{
  "n_layer": 10,
  "n_head": 8,
  "n_kv_head": 8,
  "head_dim": 32,
  "activation": "relu",
  "qk_norm": false,
  "parallel_block": false,
  "init_std_o": 0.0,
  "init_std_up": 0.0453,
  "lr_mult_o": 3.0,
  "lr_mult_down": 2.0,
  "grad_clip": 1.0,
  "warmup_steps": 200,
  "schedule": "wsd",
  "seq_len": 1024
}
Each number is 500 + 25 x the weight over its row's rms, rounded and kept within 0 to 999. Layers, rows and columns count from 0. Numbers have three digits each. The size before them is the row's rms in percent of the matrix's.

# down: layer 2 MLP down (transposed), 1280x320, rms 0.137, rows 1231-1279, columns 80-119
# up: layer 2 MLP up, 1280x320, rms 0.143, rows 1232-1279, columns 80-119
down1231 101:469512503478474486467511513521502558470465466529530554505513511503529458510506476490515502480496503484461500546497471481
up1232 116:484534484524512520522506491499491495527581475504441506481513463518466526492493476498478503529511510509488499471487492481
down1232 117:526534468518523491475490530513502512504544494480476514512482507489461484532499497476518474490501457497541498499507495502
up1233 108:522476472531453504530527488467502485493485492469518497506511477552496537526500531476504477533495482451537525468525517536
down1233 109:529491497513521474505466469517494532516507493531513508472530458533492531542463492480507532547517465527504512455503500528
up1234 093:502481498443507532480499467507504527486504470491511526516532480519515527483505519541490481538498483480505480486520480535
down1234 099:489502493466570514506526492501474482505461468469532500524517479475491519498489531501508468511516503492489471500512506491
up1235 096:505512506538513480536560520487466486503531499467499495478478482556503458535459485486536479472496527511510496512507489493
down1235 095:495484495509499514497492468502481551533536509502565485508491517567516538504464508498503495481449458516500484507524481473
up1236 090:517490527525510524537521480495534467492520459457544489521516512480508514527495502508528496523525517493489528478454478516
down1236 090:493516498547498485492489514514508492519475497487532522489557465533532471515467504489518502516452480511535479496481485511
up1237 085:527518502546504530519492530529530489516460517471499490491466573482517498481535503497488509476533513539495502508533518480
down1237 088:514489461477507453480482525511497499497536469509527498496490542470493561531499467521480544499470491540499497529500531490
up1238 102:479515478522446523487504513573531485490495538505505499476520488472506496499528478506481471483467507522479504475551525501
down1238 106:484510505469483501454485474483511523491519482545476504463460455503492552496478521537500516532490474493484485485530540479
up1239 093:492507495505466498505546482474490526512488502519432511470474520487500480473521494500535505520450532502494523539503520532
down1239 093:506514485516481543480492457497525473535500491486494535501490488483454536523458531511511488534511501487496488487481481493
up1240 092:525504489498504450462535493486523495523515494471531534487512477479478472500496517523524513505497514509525504508478507551
down1240 098:549517485498522469499522500503503524461475488489509540484483506483542557457470482511491498510463477502528500484515490517
up1241 101:525497495496507519503504518483489494503515492482473502542497530488507542527495502449485486494520433507509484529492482474
down1241 105:469510507544458469465513500505499494498501525514520474513499531473509471516498516462507525501474467499542484512500491512
up1242 096:507489477497482467499486537514502460478522515480546498466504513498504461472529502515479496513541522516500419474500518510
down1242 104:501519489488548504491565473492515531503507485462515569492507484489486509473512473509508494501510497473481520501504484487
up1243 089:527547528546517501521518534509507495482510482479506506491484518484502514523473531521492474506500512453538516484514555496
down1243 091:507505492510486539469486508525463518499491538501481500498477480547476476504529498512539538496504493535513535515504500475
up1244 119:523448481500563466504478496494470475485484517456472490490528485475472520489471531512500443542516523498519534529460545480
down1244 123:490533466493501472521502541477495502519478528493470508513485487521492525498526499459528494470498502493500484511518517515
up1245 108:436501462503455498509502527483520493522520507489490525506480524487460536474505497480486496535520498504482522420500492500
down1245 125:514500468507491513513490507522483489525533494449463525533529497509500540501443514490505489514480463480536504525504489485
up1246 107:468459507493474474466518516459509493451479519440503491493497517486478511506532494465527463471486518516486464514478507449
down1246 105:504484509491486484482480487524558496533508522521505497466445525524489525523487526447493489477493487532504497509515506487
up1247 097:500535508517505521545521489506491450531517464499488475498489479486497541500478491519487521527515512531469503508471429498
down1247 096:445522483517477475497533470504464513506475500517479513500454487523477498490505490489509473522495463555508547467520449516
up1248 107:484508489476499529486508504482464463485493538544531534472478506500446466522496480482492523510483509499513507496476455490
down1248 106:496497512480517539503514539487494516460444514472490494492487441472436489539492449509518520497519528546496551539482491486
up1249 094:517489510490552489488511495466546461466509476497477486484528445495491536473496478510505495526511520511531492484482526449
down1249 088:506525477493505475513557478500477555480532492473507454560523494472500518490481522520496496442497550517509490482527548555
up1250 093:491521508532447490510472494486539502560520510497503496503543505507498470483498502520524501464489511467519516501530504495
down1250 092:464458493518482528487479505502471520456481500505466484515504521486489445513511488505537495495484497497505478512514518481
up1251 091:511494479510501473530489504498485490524541538530508482484481465472487498514558484429494491463508504519466475533531510525
down1251 092:528515524509508428457489485496510537533494508473520526508516452513493499451464501486575492496517496471476521510499483506
up1252 095:470467505519496498516453501513486487493533446519516468521520526495488505538495530482519480480544505501475480453502529474
down1252 089:503506499474509503504458518525517532497539492474499475494516506502462548533461506486503495499461509516507546485514488467
up1253 099:488446490486471477473504480476481496457494500513490457503517519506526465532466470477511486497510472473498535497546488514
down1253 099:484500462469456465545474503495500499457512499509503552430517500540504506549506506479476512504501472526511454485491468505
up1254 102:488519505542503464500514527505477497523509505534475505509492468475554454513498494441507514471502511536509539500493480492
down1254 104:489513468502496506539518525522517466522531508477496495523499481533504489477480503471538513527500497518521502509520545479
up1255 097:480471520507515522515539541527509499506494540529500511481482481500539493494484496493487545514496471494470485489476519537
down1255 101:466494449558525522498537526478502497500496536518513500519439559523459521500458489453496481499522529547484495513484494476
up1256 099:506476491519483484506454473502512481495485517497530507516537527515485509439513527501506497509515494524482523495514533507
down1256 098:493496480482480459496506474515518519503514479512470495497540511496440517518491537492501439471513508487486473487462524488
up1257 094:511499468541513499502463549510538529543503545555490508521522469516461504464502486526518506470509480519531504489480492474
down1257 092:485524473499527545481523495488445546455481501476540509453534521480524487503514507490515523482467557484474499515478524474
up1258 103:514539528480493496528508525484490529473506490458464522546503487462500471473484473473551527533522505475482514514504506497
down1258 102:514515496530524502472527557493455501494473487499503479502510437523493496494506461462509521514525518510514491473522483442
up1259 093:547515516426488486538497457493493524537472470489487457520475517532532511516463483482487513526520502527538504497520509504
down1259 095:493512502479486481485513536505510515561477480514548462548452509489497482471515500474492516530474484493486462503499539524
up1260 102:492512515464565505560524487497517434519497478511494462502494496494505462538473496510538478520497507522517498482502525481
down1260 093:493489506509514500492525523522464543520531522453498490441538529513507496513467509498526493515476500488483520474489513484
up1261 102:488500537547482500457477532477472495491516466509486504478514483508464533513483495500516506499524496537489564490505487504
down1261 100:517469506495443509471493486495484477549465508461489477533489490493496494511512539508455487509447490484504513508495484452
up1262 128:500486509509495430481503541517525460503482501480483520504469526484533526499482533443524518509551502518499503509464520467
down1262 111:523473489504526480534492483495458485444476502520523524505489501469488509491465484495478522489515502541485499539484478458
up1263 092:451498547513503507530479492513502488495508551517547506493497504508488507472501536471540498512497486490472494550476499488
down1263 087:476504535485504498506490554479518534525507519550551524458516465483473507509531514502470549493409532506463502468524499432
up1264 097:465496440491505450518483541473510473523507528461541486505524459498496484504508514478506559476459503493476460551491458508
down1264 097:548523453499488512539497539501494476536472496496513478527490486481491548537511466533473493458474518463517511494525515501
up1265 099:514480501525495534493516492482475497511501478474492555521504506488484529509598491491510497501512478456512507459495508503
down1265 103:493443515514521529535480505479521513496511467458480512518524462482499514506576532484510485533529487438457499502545495495
up1266 094:484483519527485502513480486488486455562521479448485454487496522482457536473499443507502448485493508517490495518496482505
down1266 097:519493498512483509522455503518490505499492551518537491512481503538506432519556456495517463517497522501500507493554488520
up1267 103:537496450516510527505506574471483557492507515475464526510489471506541500474501504473484476469532509471515494529464494469
down1267 102:511507479516520466527513524476558499471494497463489493521479500492467502521501491521524485509466481519525513491488524499
up1268 101:511489469475506511466493457480532530502492531531479515478494493470534505516479541463539496519526532476535496487504510486
down1268 105:536461476486512546525468466503493512486464462435569528504487482468496519511506499513497507493489517499498472544496522558
up1269 093:496488496505496541499484466506521456498538466551465526456484504520509480501496448522492489520491525519509452464514498489
down1269 090:456503521490482509555508490521479522549506522469528502488474482512494468496516505515518522450483515511494516462557510530
up1270 106:498503516497494455462472519485464516499496505482491497456494505491516528501527513489478524543541506468528529516510491497
down1270 100:493490558513529473515502506477533519490497460528552540488500474484491526463542521521458507470499433522513544496477521540
up1271 094:493517524471497490441510507532515488477504518550470464482526513520497495503510475495516500483503533515518515530494482499
down1271 091:544426507475461480444481498565457512514487480499478473537512536493506525476514496512560505507515489503483511516526530477
up1272 093:478522512522482496555509497499513487557485545543453488530515483452535461547537463552528521481504507489426517520498476496
down1272 091:474479515507516523501509487510486519516531510525477478549503514466529524539481503550522481448503507515531522532476505491
up1273 098:496494533464501498512474499532551510482489498487495515465480504476514487472487494495505541501429528492520506494538465530
down1273 100:517479507487529510532462461521497553483463490492554545544473516493501535500486532533488493453488459493467513515532480523
up1274 091:551497507484550494469518524478454503479469477504487491473490516535537505497472516507499501438470494497498467502524535512
down1274 096:486504496527510472492514500493477533533499492471487526502543457490519477492525516526486529503495497486453509489518492499
up1275 103:503448472492519474457520513501494520508532512486512486521432524545537433529506522483467536522464510459510506510514490484
down1275 105:500503490498510504480496508502521517556524538520511469485499519499483488476473515486537459486521511543498488521502487487
up1276 129:458497462474507526475471500478509480502497491434531528505538507520547511517475500497474525488550519500479471520468528538
down1276 126:461531480479514499518576481511493499502498445491474517486492461504461526502461494534535470442496532550511518505517452507
up1277 104:464527492498491493518511539518510512488497538463496494524505488524482488506466494494524472518548484478541465506484481511
down1277 101:503569453518453467523537498489498503506511517494510493506542537538474491511491472497508490502509481487514501494478520478
up1278 122:497518523525483463462523466476572476485483514491492470507520554488516518498491498508499485477504487472522498559536480523
down1278 124:534487489518500507457483508445525479521530520498464526451546531514449499484515534518501466465504504506528519521518547491
up1279 097:505520457492454460436489532553512530486500484460509465492526505522512542455513503518514490513511532527482500458505518493
down1279 095:499520524459480471518492472506531505520492433506495561499557512509457557482485523528523497463475515476476507494470519510